{
  "n_layer": 13,
  "d_model": 320,
  "n_head": 5,
  "n_kv_head": 5,
  "head_dim": 64,
  "d_mlp": 1600,
  "vocab_size": 10426,
  "activation": "squared_relu",
  "norm": "rmsnorm",
  "norm_place": "pre",
  "norm_eps": 1e-05,
  "positions": "rope",
  "rope_base": 10000.0,
  "rope_fraction": 0.5,
  "qk_norm": true,
  "attn_scale": 0.216,
  "bias": "none",
  "tie_embeddings": false,
  "parallel_block": false,
  "extras": ["local attention windows", "shifted keys", "gated attention", "capped logits"],
  "init": "uniform",
  "init_std_qkv": 0.0153,
  "init_std_o": 0.0,
  "init_std_up": 0.0153,
  "init_std_down": 0.0,
  "optimizer": "muon_variant",
  "lr": 0.00812,
  "beta1": 0.93,
  "weight_decay": 0.0,
  "lr_head": 0.00496,
  "warmup_steps": 0,
  "schedule": "wsd",
  "decay_fraction": 0.657,
  "decay_shape": "linear",
  "final_lr_fraction": 0.0,
  "batch_tokens": 131072,
  "seq_len": 2048,
  "doc_mask": true,
  "train_tokens": 800000000,
  "steps": 6104,
  "dataset": "wikipedia_en"
}
Each number is 128 + 24 x the weight over its row's rms, rounded and kept within 0 to 255. Layers, rows and columns count from 0. Numbers have three digits each. The size before them is the row's rms in percent of the matrix's.

# layer 4 MLP down (transposed), 1600x320, rms 0.0489, rows 1294-1400, columns 64-127
106:147098098133152130135138126102176111085118096108131141143098162103110124111131161163114153106105153111120165110118117159113138141168092100132112117172095111151093116120128131109111137107130129
101:137147124119117111130153161125138134157135100145096160161152141147150128121133117102107128121142120104130091098146160137142095124137131118120114108144153145106154155135088124146101093115154125
103:085131143140145088139108140109144110138139127117125124140132175122163156129125080088124151130139104142151116159094086128100114106146119093164122096136090137127154122138095100104133090150128121
105:080105122131112131129124100182101137127111090102111148082140136084147129103136113117136142113138140134132103143093123118136125168161141169156115112092155094141132169133099145103127099125154121
096:127116115117117124115085126095137160130138141112142131135109122107125130041095110133153139138144144137152113121126170125150114134157086116118184116157178132135109116115181105163126126140131118
101:142112143166134134152137101102168138092122108163133139114089133122138150118148099138111110126141111091131107158146120070151158162145167144126121139160129115107125083150115079111134153150162126
103:121171146121105150157160077104180096151113133148140117159118137121107118146137109096135123135127119123141100115134141125112142156108149141135111108112106143092146114136141117115090134133129090
114:127120128139108188111102109141087093101128149111168129152128083083145118156163143119117116170112169106128107146115100134137176104144118126155173083123142133080151123107070127127150114141140098
097:163134109110134110119158155117132138137109157136101114084145154105140134098097209117139126138133112143134116112115145129150148125112150131141155136104151114137134115161119135136150133117176141
095:117155126113154144091162122149130181089126159129140100109113147119150157164091148100165125156099121149109132147156165148126156123156125087146138150139121106188149091083167165165156126167100139
104:086128126106167147122108125150135100137103127123101126137143107159146154140145129122172119097139099116128121131165115096202150138122142112101144072160133083118143108173148134120105150115124149
107:117132108148112101105126096132125101120126084144129155141154129121176106153117093170126133131094134135112068135136133116108148183152093133108122086118100175091108149142113098131115133107119143
097:150140174148132160111146123139168130113095120130132139098125155104148139144097082094140120104085100160165082094165117142118147113104152138121129131095144155135158109146130144138122135098106087
102:100114116127093111118096127149129119108107126108114111107105116143124177114158107137117160117095143089135108137131095100135120120126108131145143157111104131131140151141120118169129141135111108
102:141109132106140125131145155136106086099137128124141117107121090162107133106153115047106106114152150105104137098074140084149157088146139157116123155105131133121127146150155105094176143135121092
095:135140166158108112127118150109101129139118147157174134155119136117135153098168159099118110129162113123127127151132150094105119120100138124119142117159099152173115155112092108138131198126163123
105:115143146108139113156131115154132122137166101121141108108154131136166143146168149103134168135106168154136149158151109090134101118123148127124125156107081136065097159090122116117158124145130094
102:142165147192098139137123146113122127093152127139116140142124144100106111153102181127089141162133171130129099147118135196088093121101109139112097148107125132104092184130083103115135131114140125
104:105152107110146139123140120106147122101134087107126110111135103097088108096115177118113138122173130108117096081130135108122140133129110135123117109131146144152134158136132128110144151131153120
104:130137126111124117128180156129162127111159097082108126107155169136100130128149138145083090131147175140149107113144117139106154118123152106106105169113132129165150137113146130117120105120115087
092:103130113087147172169084085077119130136111190143136112153142127130086124116109145160113124082142139100156159139103135103113128151131125154130128091145127135152110109147141129120126119116151136
105:170141148122116147169145145142109144154098140125113093149160151105093111172140138115145126183104135129154153150132113163118138126150115134145112122118110087108155132097133134122099156121091112
103:120179117093141132163118155096098141117081138148110108156108174121134095155147136160157126116154114153133149090087128120118131117150084124068136100088147169129137155105137141140115141124159107
096:122154105099138103136134130161136125114104113123143120140168127129112134120169138140109146128192125152153121188082093122124095158156167087149088129134159164142128109046155098101157166149119066
100:088069089143109138150080125135125160125182098115108113112137147134121134143136113157144134118173128117113109108102128131175111120110149118129154147139146101162122119116153162122152122115095134
108:101094124173115113126116117127152098125109136133138129138136113115100113164143120115099138136069104126077086169091118169131164137139132139094124169146131112159168152115146078152104142169116130
104:127138134141140122108127103128137085137110114119158115132147136100151152119127122118156102145072135163125110129138158131115101129110120146130118105124103131116128078166091149101163117126145180
094:126122148112157091077117154134180113118115140125104139138118090101165100097110128150109114107151092122180115138108133111156097092106107134124108095124155147124139105110169112101081088119078116
103:139161146127101072123099118134104147146083172107121127124070142115100113109171111159150102120153114129128099110162133118144134163092111103144140127110108096099068138170120118190145137157146135
100:151126075140160121146107120118075144136135112121143160139097134145108093093125143128109140104146178142163171132085094113090121103126138097156137109127112125149082124141146161136130117114119133
103:126144122129144127163146121144143141129121105141128142147110148119068122115148152110134136130132128171157143161153096153071146116120163137101126156113167110148153103133094121097134145169140111
098:095147116107101142083125087108153147063124120157127203096124091138162112142160138139137144120100092082119190127151138138114104089085093118116068136151116142118126167153170134114125171131115111
100:130113123118137119107092072142123128149153121096107126158146127141136098122102122172146122136136111137145148129162161124159148144124135072155105113119147142086102140144124135148191161078108090
101:152106114109079162137147100096124121159093104140155147146160102126160154125137133125132133111161139138170134108097120154094124131123141078165139103142143132120134149132125090115120160114122156
101:097149167135129107143101099144156127134123156053130129132135130111101138119081129127127091136129146152116153106104158166110140142143141106105132162093160146125124113128121108128102089157128094
097:131112153139123119124158115123094109134132119147103139142109167104151136150132116119147117163113134125136159123122082119182085107137102156115128146120121132127099109100112102167130113112149151
104:068184122112110130115132108166101134078130103123164119105110091146115090127135112097131146151134100132119110155141135129127144119145145093119149095147153131126113098133161127114177157134120105
098:120102131153114152148085138136141166111144147120082148150139163161147083139110114129069136156109123153116135145115124119116162131124132071138170135148106133137146117102115140129106123113092158
101:149130106096137117138164140114109154095133127124140141129118118139155123132144098056132108183118122114131124158103129160129082119149114144125122084146096141099124100110137165173126146146144148
103:128161145145159114057098151184084168153123096118114087135133125128121166116144153136088144118147131127089174125123123133111151169114085085147101154115127125102143119146119184125073076103107150
103:119132131128135157144183189143103148108145097118141102100094135133135116154130115117104169140148103103118116166140105151134121120126116107124087091111170113128137097128096128093137141144092100
105:127117139110143117137100097101161136098156094137133164145140113168144150119121104133160120136159126125153082168115105157085134148156142171131134077111115130133105114117137151124137167112153156
098:133107083110137106114159147132096149136136101129120146136140135080103154133141092123141097147133121096069165136117139117112159115097098134101098110125133187118145119140116122131111131118106128
097:140173123158110123102129145093095153142149079089113164161127127171138115139153130105135102109137120112160136084143134117150141163113156130145093136137144147129109109141110103084151117194137139
100:107093136126138151118098123121155141140080088118143075143143137122129125126170168158097114150184143134138139090176127143145128099125122122137124081123104141133141116066151116109155135168134118
101:149146137101093126152107101157138069142121135136114130097086065139144143138153119114067098121161142088158118110102154143159110138109149113131125105122107124163147165090132107195174134100134183
102:139116138121106098135121123144130110138128132149115103155170166125171105096115077106126103100131135148128111145138146096168157142134151130126157134177143145131112157196090112122154106116106125
098:114153104141137103119118134118094105147100119112212116109059127129132152142123142157150135160118093124090085129126126104104144114116118156135129121130089163093156147075117078151148119126159126
096:129143143090134144099095138096132148122130131128186144089138103090159138122157171079111106136136088149137083101154194118114148065115163137133087117156134128145141135111141121134164110165149112
097:151142131117122132100145121108084168143095129113166120137136095192123137108092167102124108159144139106094123118094202170119136150111166125152096128118162102087143105137123140073099124134138144
104:130108132123133132141162169149111101128160140097161141117102125124138094116105147108092159126136138142124105046160178116114114153110110110150142085119110172136141102102102153148091067108138135
095:110126128112121132139137142098129156111143107143160100145131152117171130092140174138078155123122116136103130123103137066109139172138097133124117109129141144097099127108130108121066153103160128
100:158141110097109146158174125116124084130136135164166128110143117124152147132130118144055163118102120132132095121118143137112136130106095099143169123140164144136163152093100117139126175092113136
094:163147156104092130137152104156121130111157148170103117135119120118140136105141127124121131084142135110133124124114083120144121131149092099093148122150111130112158146108102151157165147095140099
102:119086169171128132133135181156139132177164146105115114109130160163111101095133154117137115130124131095147143142116123096146120152098126112139112118139159154183107100121137123107132136099127094
103:139150154131114168146118082096129110106151168114136114079122155165129159113138158077123121128114098109136102159142104104118146130148181086124137139112143115128146139133136113104172126126161167
099:093091121126157087140181102133148133128147136141124165095101132085089144156146154110088133126150139130167092117132147119175111094102136105115117157148129132154104096098144116134119127158123116
093:097108151113158153159110147136124148168094113118111093116102109108105126119138108137158154144087099154132140136118145139160122116138132122140117119157150116170133158125104162098134128146122096
105:170127126124183150093175189136084107160112139119160103106126118110180109141155181119165144153124128093134161144167123110120138145155162112170124146130163131100144103112120111080127116140105123
095:135134152156138106126127108140139088149132130132153129121092111108131101112160148144156165140124174162082150110131102139154155142086164104096160158106110145125164183143077141120134128096114114
103:150168157136126123116171137138120120142168122154119129127128104123107132103100127110134165110119135123140084129077106115132084136136112138163107117111197102097134136160152123157165150134109140
104:158136126081128087136141117093120135159110130119149114146154161122152146114108164161105110120136095140141116127123139093148093120100161145210114133100160125136165115151111158176143124113142084
101:120139087113124153155129084104182149149104153123138065140173179136154150156103115135136085137122134130154130137072152130127138116140159078122133136124097136123145170094119149102166142149120110
098:126154114124119137114153135104101142145138092156125102150110133135159128130110117106096106141153098186074121117127123139083110173118141139145081166124098101100159131153168142115127143146115153
093:110152124132142153102150160107150141132145138165124103171154142155151156102105123091141119180139119130106128121140131165131146126084157144123142082148113134132145131118116120120127144153121087
103:145100109128137154143141106082104120106146128117131114108116155144129149101143167075176113152177095070160135157124145155133165156127129119159153118099096114123122144115126128106163155138122107
097:104167153123152094152117113171103113157161143129163076169125138143076155116110115129120121148105101099095134125109129110128141158115118167187111087153137180155117131118136127107123134133106171
090:112125105129129124135137115124146124147111153101102113084140081113124145144133132098110132103157090163164113129112133134121129115104167115106092120150115157118140092133147113144112185128175097
092:105129115089121153162128144102158103080136118127140117136092141104135129177133157127122105147105100125118126153127095135069153147057101125101090115133073155168150129138141149109079145121128151
098:136157090143162149153111124117133100130087144136089161090113123114122125116165111127155149157137086085101112134142177122074139102115132127101123109104130141139144098146145125086153146142115147
097:144218135144098143140122128117114166144131098112156121136115133081124120115149138120087103130111105195196123129102123128147127149108121149120163143090105123173156164133104082130151118136132102
099:114160081096118140080207142127110135078109108098122137131159125099136092117119133143155140160133112126142132116161124151173147105089156162119164156091118102121137158137097111104101135166137079
108:090126148120112147124137086146095119081143109113138139175165107109106094158126115126115140142106135154080154161121104097124129131106116106113119147149128158105141155176117100169138131144118111
095:152147120135126097095127156150089127114093104053145129161129169132100117124113102155145166143123135096125118094112136154166101176159134126117166126150135146088160145135159152128143136159149113
100:136146098117100163144114107105131115112169163136113138107109130128122116112106160130120107131130116110146154045098122119095137112072128168144083125114126127144100128128164069102145127126100099
106:087098123163085101143139098174158140131134072143119140098127107117139135123137081133082134130129124131148132147157142186119143124101100139118132145108137178169168123141125128188169119120119131
099:129165133136132134149174157189159162113164117115141129109138101167102158145090139118121135110125163109160136126126163134126089126120120139158116139165180151092164147109126142097139098119091102
093:115106129134172140123124111111132082129098136133103125103086144111153117133080121082082146135138117149091107172108153095124129147117099116122121141143127114141178153126124142121133103114142123
094:122133144140168107129128144116116079126100124169140131126137167166143140121085141092156121123100107145118129128099131130138105120112158140120139131088149156130125159130145121117154155132110155
096:150140121120126166130140119102139093140112142131127128121128095134105184111119130120078115113160170113100118111104097179098092118121140152120101131105118118132160167128156141116143131131139136
103:164118142154156124080113130124118139130163084114143127113094100107110136123139137147129116117130155144104126124098108123163123090131179151117094143139157076126136095088136115123099151152136138
094:126120103142146130137128120136128119128095109124132125108126197127151132102174087155125097146136152100106114099149109133125125162085160137150108133109119184139126122141118146130121132160116141
101:106149157101119095165139117117118072124094146079114115150133136117134153173140140116112142149158111140134114125134162139086133081128077111154113096139093103091146114076118136158142144144143119
095:099173115137161140127080114187117112116158129118100132118141104092133124099104131136143093100117125163134112081172087068134139140141144173133152123085088126112131116118130116148117154136070153
099:130082096117146115087075109111118154119110146084107110134124139156099130125134158133119133100123113146132137097160142130153113127123134160117144081167106110163130135125129126103159108118126135
106:094124105117098123165141133124091105083156102159124147131116067114131164109125152155144130116173092109136145160113141095086113102110116128093153148112083161098089152145120131146133159161092171
094:120111121124136132145137097153171131118106098185134128128110153155155134099169121116161127171157121125106123103130111093126093134122171123163121114111131138129111142113125110153141182124155094
097:116147121135122127168141097157180089093143163136153150085147139156170126133123150113121144108131133150136112163115111132117108167141122111100120092115134182157118103092131107119119146117141098
099:157182131099097123141122105125158116115117155081152119162150166133071116152138137169096151156124178142090171150130178124131159134138128153115138131149117181142096097096117109110128112126145128
100:125124091159129132138102103078104157106144140111157135122091145120120153151126092080110132152136087091115136123119126184104104153122143102176111133123136109140116128122125130092124097125113094
096:152103124130115113144120122059104142108126128111130146110142150141182120141157126125144122151183122138105148134130113136132192131110102093096165132141107133141128126097114140178131130189125156
099:138099122155119137115145119121127157122080182137126157114153136112119107149126091173164087134106153134154134110120143172139165144102117139138086143132129139112084094136078093113140131099120102
096:129181125105135095117164127139159125149137134126155092104163145152118071088108139166115151110166114114136123104117159121107102104121135142072116135087144127100106126061144131149152149142155120
096:063170152094107126143124153144106092120140142177061148076096135107145159099116093125140147131159127139140152122138158124127089094108149122129120120126084149146135123100114142122131182163114167
105:143131078086126132149164104075135125128140137157178152111164136145125119099112152101117121107129119120100103151119143134103116125109193125178092133103115154160102137106111126129152129121160154
098:136131146127133140143120125074135130135129104124129116103127097129130108127142136170114115131142123094134102139117116168133171162119176129132100132156126133164156122104132171115118133152122114
094:162170139103145150109122085143144113106087129167154135117086088113146106125107110097114128147118094131134128104105177150130157126121106121122170112136122118141136120145142137144103102107151153
105:122142102155123128138103142124130146121143093118120104137129108120133137113109152140132162118093161058127169137170132107099165085163129151145136140172138133134160141141094175118158141128157114
103:122138115097106117139172171113157119123112116108094115104134125108072128143112157123150173062146137146127130166109115121170139111095075103143124158110128111082082089138168105109126143178176129
104:107147131149149134137155141124120118123175149146138125134124089175151134170123121170112137137136109164119113072143108105113109134135138127093119083113100090156133085101128101121097150122139146
093:118075157152140105099123163125145097137055137119116139124123177148127118093148181159103114144130162153115163128150155097126134156114153138097126111147116123152124136133161111136124131130112111
099:109112116155116072114158168152118110162115129117158117077156096122095175145085106148101144113159133104113125116100145148145110146140112146123102127146109144160148158112132089099140107153133096
101:105152091148115119124150119120141102150122190147130103079180137185169153167136107134136142089131078138119155107115140156128137131095138124145146120125125119147169158132124143147141111128157150
099:093093114174078146123125095126071123107135181099158151124124131118108114130100131157148148145167183114116147108143092100157148157131152143098115118144132125134125114155147107137111131124169141
106:090132123136105136079109111087143136110115122084135148104145150164106102107135100101138111156144167117162136142094103134120119121132127139078125122126145127191160134100109149138118125126166106
104:105130110076122141108123088094130143120158105142140098119139119133121156124128108130090107164115152158129163147146096106091086088120178131115156156071154132150146133160099143124108126138153089
100:162148139147175174105112135099074096121106118120212163131145117136111132128124116131146114132121112134169108131095135129141132113084128106107126124112105141149118139125159128159147134131159099
# layer 4 MLP up, 1600x320, rms 0.109, rows 1295-1401, columns 64-127
098:093106101131125158146114125112102136115076102138152107126090144086152092094135121169124178121153131121146096128100224139110119139112124123099168166116137134150138107148132144079143121113120123
100:094169108104126100134146139100164153129161142102106136127104153153106149113103123128178133124112142153110175178133082147092181117130123131136139115111135110125150169106098097108084128112096130
103:119148092100160131139145099134140175157094107107144116146138111127112116156127101158150156142160101162091118127121119112147136117111158145104133122139136147114075123156127119118129059100098126
097:111111126109146132131105089090151108137134166121106139098160128134107148132150112132123117121148103101142115177150138128091164107170145094160128125162127115101125116116156150102135134118121119
100:153135095133156128110106125132170121079145106105097130154155119125135143101129094108088103154130092099154107102111101173107134093109110087128161183150145110128112099098196149138113131189143104
107:123076148148117097078180104136122151129153133133112136135079130170166128098167147113131134111147193137140138129107121132096120101099165118101128136180152121144111141129102105153147110122090117
122:147146116180099106120133111159098114078138116101127145110096120116119134100133116105094143166106126135121101135134115120154118138103123098129130085149088097107097130063127153144160110166138142
095:133136158129116123096083107110152128104115096155133134102124131157142104101164151096100101155124131115130130091127118109092074113088121107153105086106180141146146110128147135101108118112144154
095:128170118093088204081118128120145165126125153158101102143116160147171097095141105129147097169104118128115116131155118087141133156146132119158102116155099137145084137118143142129153113159102154
105:134124142105128133067106095108113092123131148108119166137139162140137096137114101158139070148112116096139138124134136125088090124099096112101141093127076120111120110128172127171120141129112110
110:132102117114119102137168123113083112138136146104124128139159112133140084132184154143145153137125142079133169123175097144120117065098139137099078149120094095122110140142088155134139128183165128
092:109102136146099144151090155107148133111110110153096132136146156118130124107135061164157155150113117120094150155111165131071096142116159121083085095106169159116155122132172127131129093098106126
099:149140111162175114093132156140097146139076110119145172117177100112148105138145160102156169167125092102166113116074127155108162120129121120147092162148121092121133092190105132160143148132121119
101:164148122131149121127140141164130153134136122149136115098146113112125129110136035105150101130124147127112145123114135101139159078139113166120148130169119177124092095134158149075101115109139144
096:151106143133109130158155136142141139102120099100109109164119111099172118091098098129103140119129127109104122136154097120138149106118146143136124105160112104122133146108113137149108127150145144
104:138126093116145098129099118098129147151126101079118168135127105136070101133143101102126167110100119112139158102139144114130116118093117132140109123119160116102097129135091100172124121159116135
104:119116185088120129157182180090124126095126096118140109175093166158114123120141144117133117121173112133130099161126139134138127130141141129123110121117152097123111151152153098106080138151146114
104:145108141132111150138160129096169115134145140147145145155122131098112172113131107159156170093160099115143133139126149100132128115096082152126130091084136156137124101124125146128157122127148163
107:176117103136111131131153084092102126104155127117172119118117156138118117139170097109125174147102147126136120123117122103136153124096108096124101130116161161081140088082113124115132155113140096
093:132143115129137093124154144152107130124118127125136112078133118130111103123156137088127093137056084152152131126100093139146131100129153151074141147110142148126126125139095127140109138130144138
109:104151141147129111158140129112117074108090160107121185120127094132152166115156172143127116096132145129125103135146116140116100102117091155145098130156108093120140105151105125131145141102112136
104:141127086164156180125131189116120138134113126120137113131093163127164102129178144145148150109122106112135150167160175181143136129137111131145126080156139146124128105093131132165118122172114147
097:108141158104138092168128118113115163132141110133106119162106187152126115127136128118140127140150112153116160100138111111118150116159134167124102121140138161094135131111127136096129133132101115
099:132107133136135105081098172113114153130179098142126122109124168110177079119153151121146128162102141102154150116096142086154099107114153108140103158096100127116132149138116147129140106133138109
103:123146167151114102113132125142135140166124136105105115165154105152131133148124110100109134124128138125148139147121117151116126131114144142102128180083178152095141164179115164101175138157137118
108:103108135109129159117104136127157113116183156132111168130128134171097122096116186124124172119126142121119134100191164122131143139152119140159129165149125104142140118149108154136138144075092138
091:153094102162165151161088119120121129067145130111118128079121120105103126119138174150112147132153104108146131154146138105132142126110160152114107138147099075101124144159153081127145141113170123
104:127125136133131111136124160163125154144144148127144120143104127110064121078115144126078152162135145122098161129087146117153132150128102201157152115144156158129130168118091109090099099133106170
106:150139093139158134143143107142130116135145151145133118096124153126143111144178087120112168169125150133148151142140083118170064146147173131113105153171102086126125123145154128167103133174126125
101:128153179116134088144135148163052110093150133121128138096132105159136110118138115129084100127109092153164156093118113129103124130142126102103162116090161101139123109089130155093130122127131103
101:141155116144118110104121150132134131113142135122138154131131085102113099153156130118128146189071167194118124147109110119162123134087105140150130139153135144101129094134134129120121106134136101
104:096117090112096139124149107134053125122141092114082166128090138137150156109125137153170137093142105124132123146137145144140089153133168131116109151169103138147151146130136133114096118154096130
093:141161150115114126115119133148107140141094111114150143113104126114175164152120116133118156135139149138107094134196128134111129149164152118130151104149180139106085125139122136123109149106113120
102:103139115118130127138102128191142118147135151101125121105129099134106115098157151118178139122156167141123147152119098146128128124131146091134179134123099136133105121138134094143088108169127148
102:117128126100146126131138122120146148132136130115110130094136102114100143154100099132129141133169123100104122120154114131116136129076111134117114101119143133113104146101157136125129143132104124
103:151108132101121151156143132123081141125158141104128106109137113157109112079127132117104099128124126142151140176168142124139109106122119144126115139135159133132141139172152154094140128129160075
094:104127170128133105133181196128151167145065133148120113144126138097086144062104134130132182104108131136117129119117118164130144112123140137110173132133143126115086140121104106054129167139088147
097:114145138141131153121114134101145120124082102142121109146113135149143130153103148131171120103133089132084145160143121155093148095165164159138100105130142135115138138112109096106091098121126126
105:160120113136148119088126120134162126117177067108156158131091149130160131170092133121148118102105117106121141123128125116138117152115127104134108085168115093070128147110132151152113140161137091
102:135163152087067137122179156114124112119112092122158110113162103145125137132129136100153149163127134071124128109136153122132151136120121121105130129089162132124110111123124152139115150132113133
102:136106126143164093149114100161152131133082142137108127134120139122085154111118111159084146143109133126119162151118106160138143145089110149100172100150132104120079120184143122139140104121093112
098:153123124121104137118128061178149124205132147147112131100096127153161118169109124122174123156091121150104124120167117115130114138127132127154117158125137153101126129107142141141112143116124098
100:124102077120107135169126169114134167120121128104101124110172138086171148181138145146126167132112121133134100124132157161111125139122142144128131128099130120136132085137115134152164102116199108
099:116080150133117120136155126119137128111110126118100141143123133142160146138153149139081142099132147132039105117154168097128105140133116097137130140171154195099148118081115095147115143128132134
103:137137113091149142075088120155142108150169181111108058101125144140182159073090097136124155151135111133093132107147095144124117113117115130131076122125145118105114122135109139179115154098143138
108:140134111143142157119128109118154120141135103101149123123123145088094180142162163185133177121126156164135151153147137131093060108142121143135122134143127141079140119089127116144134122113096081
100:127100108134109110154142115157135123136107101131148107125136105164126103133110155141149125118127149109143104154105165131151095152120081115117106123105111109115118147098109106105118101121117123
095:178147134090138112119126154104119154087137136164112134115105130147131094104136158132100110139100141107164101178112135172102144127127096144150089159159147145142087172149138139134105124147126104
096:110137088111085104154133119119135113136121151129100132133147100117112116109090102155106122132093116099097117139116082113109142105133122148117119115144140149148122130130098137132124105100120144
098:155128207160134136129132122176101163134137137139132116100115127119139113118167139140115102141120127116125136097132148128099152171130105148140111140152120146143121129145125139115123159121102113
098:107127136116130153087098108106116163160123140086148139136139116144114124152116074135094149098147121145161101106123131119076087136109079154116119109144143105140131139089122127169090116122184151
100:163129126124083065116126141162153108097139129096117093122129114137087085137119138094101097094121153129110134137138109130172131111166103117133126094128145163146134108120109107092126161157107131
091:130067100126155103157125150113118123171103168141119150096153115155106135105088114091143153081134123130152169105152094167105117114156151139130101139092170140074133137145135105164115138128102142
103:176168126094137151118139103150107146105131137154130103114142180149159116159134101173118105128148144132131120112158110102102144113138150130106130144141105116125089139149098120165146166122130118
103:147113159124136136153152133148175127161176114082100107141100115170140119132175141140166140140128114158151097138130121097105134155118167145106142113182132120099124157117150130144148080117131162
106:161108127110145151121101135166136135120157152152149110073119120123116120101151100136170110158117100131097098104159131169119126188111139121147128172150152141102102137121121151089139162144143137
097:093131107106146138144160155163134079129121134090142148144116105111111165126167154083136126174134122132124137119161113072097096127197111110155154127116168110155108147116094158124205096143122161
106:153148136135109100141094097136152116148141137151101155142152124179146163156116093133101139116117128160073133085143147129123127112135138160135123120122082105129088127114132134160131092151121149
099:143111097124137108100130129131103121136149147125123151116111165149131155144143122103122124147134148105174177125151109160143122120122117149159103083178133098138125104130153130116124187106124137
102:150126114132159128120126124089124155175125129139125177144176112140164140149106146174148164117152117120125154129175084171063141109123128128116119118140124092160129130093151166094090148139124140
104:168152125131109108139112118138120154120117071108111122119114135119104190104176127103170160138130135118092129129140108133115142130121134147142091133119147104143180126095149126135119123158086135
102:154169132142128149136123142112138114108128131112149110170133131131146136113108142113119111178153153144126141131121089113140149145148127142126125159177122126146122103091118127148111120091101086
104:112135146104098112062137172151114143131143107139140135143114168154101135143102091148135160132145193156113094070147107108115131109134089125113117126158127128135105150129111106111142168113123147
088:128132135107134164080116087093106175132155112158141116139114148139128122154114136102155101153117138116113107156116109122147136123118142134100123181138133124129150132118108121107117140123127091
104:115102123121124139127123127108112141140141114111086200136114126122145111152164100149138143126173083132144117161144140155148174134160072132127134127137070123114118094110089126112170148140114111
097:096123133160144114112102116149160107132101127148133120129132115126149127123129114126159095094118146095138129111120128106133128102139121170113114157106124116097148111147140107066104122127130095
084:112153120105113104122153145152107150102113111112115131169141101147169142158133095134144120121182084119163111113146111140127131126150103118111127146151140139130144110129145132148120103134119171
086:122071145119135105123102144127136117130136123173085115152129079194104137175126159105147112094155147128130180143126150119112164146141151152134142085136122167135105161142131141105125112116135109
100:158179160124099098141117173163130097133122152141128124130093111137159111134116132124127135107128117117133151140122086139101136098111129072135145131162105103146123162162090120161122118163108129
098:162136134126140106139153132137128135126119091167141092110099141118114145116114161111152196135115157175139098115107091133169122124141100157120137130084123105178111125113106098152123100123137117
098:140138118148073136143128103096128116121160087124115159114141116105129095129106146102142153142134129126109082155138187112127131118119129123148118140096104142160102122139147157141120084130107126
112:125095111135122113114101085116161124162083114124124102126131145131108139164091101111086150105124105092129091157129155119173146099114109133129139089142124137167110084146105120122107121162094105
091:138116081152151115167086098074121123104126153102112148154154091109160118115156143136090117131121105123109130124115178151077083106080136132135128114147165139136110092118140125121144169133122117
105:168146108138093104120140106139129144145109155126137127180079117135119081093100135128087181175126165111150117141162121108130131125115096107149117166168105137126101123151112121165128134137146119
105:095112173151072096115167112126117080144092138159106140129120138170100159186074160123155130102129139113120151159119153118140109140161085168136146126157140098135125138103126162148109119150158126
096:077115131115112121123149138137115119144124092148119119119091186102147088155136117121094156131141154129119142150111125155135148165106122106147106127192143131110138160092144129092118131133167145
093:118085187140090172150116119114127089099158090135098106117126154144141149107104135128134123152123121136137178145118131111145107109162105153155100117098157120135131132164133154171108121098130169
095:127102131147159090160122167160150076145121157126121114120126110143116132112149124114107131147122110118095122133113096180152168114150150130102155144171135099106141147120133129114096098141105156
102:138116148142148127121124125081159169134118154149117105108090120096101140127076120112147130146144184125165103135110150109132110143093131153157134167158179095150141117136114083078105117130107080
107:136148153089145075154143139146142121106140138146125161152113153129139116129134112075169108124149135097147124148159135133171133155128181133149076129104088116132142084181159118173124119120115177
102:121136154074162105102121118123122134109073110129094127121118110162133153107114094131148154124149132170133152158123082156103146129114120144099154121136139104141106122119154145106143138145116118
104:087113131143128105147168124137130099185130135138131142117143095078131123126102152138137053110115128155139111170150153107096131104129122139115108115121128108135179115081164139099117144155131102
096:128170135096128121116087097144123091140111160126112110120168120159149076097124128142135093096167156150150146114150121148114149132147124179170149126127123078136143122089131138141113111139113135
100:102144158142145093157143133131125139142105073158137121166148150109147145123130144121163121130131142088131106122097148144087159136104118126103170089115090131122132150111130088105105089153098142
103:119148136091132136186114135075118110111145122128124175121094150167101129120133103111116134124149120079090134139122114194171147119115153200113139143165101119172117177115116132138100136144134106
092:116109159134143099131115103117119113097105119156126142141132127128123145123182153143089135164109114147104124119129149162148173150168184084148147173082098179122145106165146092130098084122095139
099:136081105128131108093105172128104140146131129110142128154075096111143142105174139118143129149107145153122143107137140112133115132147123109169151120145120076055145103125068148166107121146137147
097:153153120131131171123146124119137134115120118139119138083146148090121101116129136098121079150144143144133115121128115117124136105162108131142092094132107103117104112106176106150118152106125121
103:137132151119136119147123088136126107135116116140102125183120134163121110169146113115113101124110169088122136136122127124101108084118140075170135132128147110097140101117118111106100100111138108
096:143163149132129113160147100095137131066128121080134134119145141135136104107125096122100117099130136158152153138148143130136128168105122131136077151164136102113148114105131140153122107131129104
098:072104146112127155114099104109115154095169145127102185114117113104107139143117118117117076113191172108191146123131098087120126156146135154183132131139141117144127128122142128101107117130108128
095:112109144139124146086134160124187087151143087134111136127105134129120179171106102102135097108056133169168134126139110172152149071151140119167134159120107146112179121115107127100144109108135122
093:149132130123172113141106103187131111129165147139151110148115142119145135116098112144106123148149112155132153131132144114117151117103112102165113114150103169129131105163118123157124116138118153
107:119125152136130125139130162111113127137148165145138172154129113147107146113126098082110145155133147076185136113197146089141139136102158100151104120135135122131100141089135125123072121141147121
096:156139183156115156100132122131138143125133127165160124120133130123109167119165138122122108167147160102092144114137066128196128115127124152144073149148154098148135096129106094147127096103144119
091:148156168136109115136141114135146133109111139151124161139119117135132150139118093102176110127161166115118098130117166103119136135138128093138086141133106116086149170086115156176116094120129105
102:163112126139127137084181158098120140104150142118169138100119108130180101109073124142126178101096121089159133082140149129152094131127159161155162099170118132124192097111136183138156140133093103
102:103138120156135154107125113104142099117167151147143158130149114145103096092142118164121158141093142129176086106128107146082133060134135141126108114125184121130156119072099135118125149159125051
107:142146120151094107147136134152123191131117174182135144169118118171090125111174123130117121108106138148149141140084136124145099109101122098137113088135115103117088168103129092132082141097157127
087:159141152078117157156102107084114192122141144124131152167134109137103124158157146165162138149165129143164121139142081145131130125152136113152119136173146119163092084148084106141109080136087114
101:088095176102123149132140123133165157107112104110132166121148114149117128142093126119120122127122150103118119137145117115112132110166090132114136083114158111113150130118112119042120108135096126
099:138085133174138136137156129118111126123156148078102127166164150118116111150139124108111117094134110129147157137150097142146143140158164100123128110152175134120134133156175118156136125137117119
100:121153144129128124156130141154147165092169105091141156168160122125125141132131139119128127103107140113132102154100174132100107114102127169091132159148084166112143148076131148107123118123117105
104:133144119120104134166122107096111170133111097186173135175117126115135141133140104126137086072110125110120111106150109113147103134137126143172135155141147179135107122126132165112100125126176149
104:140142097142085132136116155127126120142145117165115126147103123137121160104122104111128135119138126119104120125156134146155162126122123166134139114101132065166162078096152113120112124097105147
103:114110139114142113094113138145142112135137109112128134162108075123107125138141140181094136128136149132103120129111119117112140119153125104128153128174151106142123155136150122136198101166149105
106:118146108134165127116110153126101104123184157116114122133123097159147147156116144123203155143145142159138101136137128120093166132138155143103136135148141148062142135143088101108134124143145134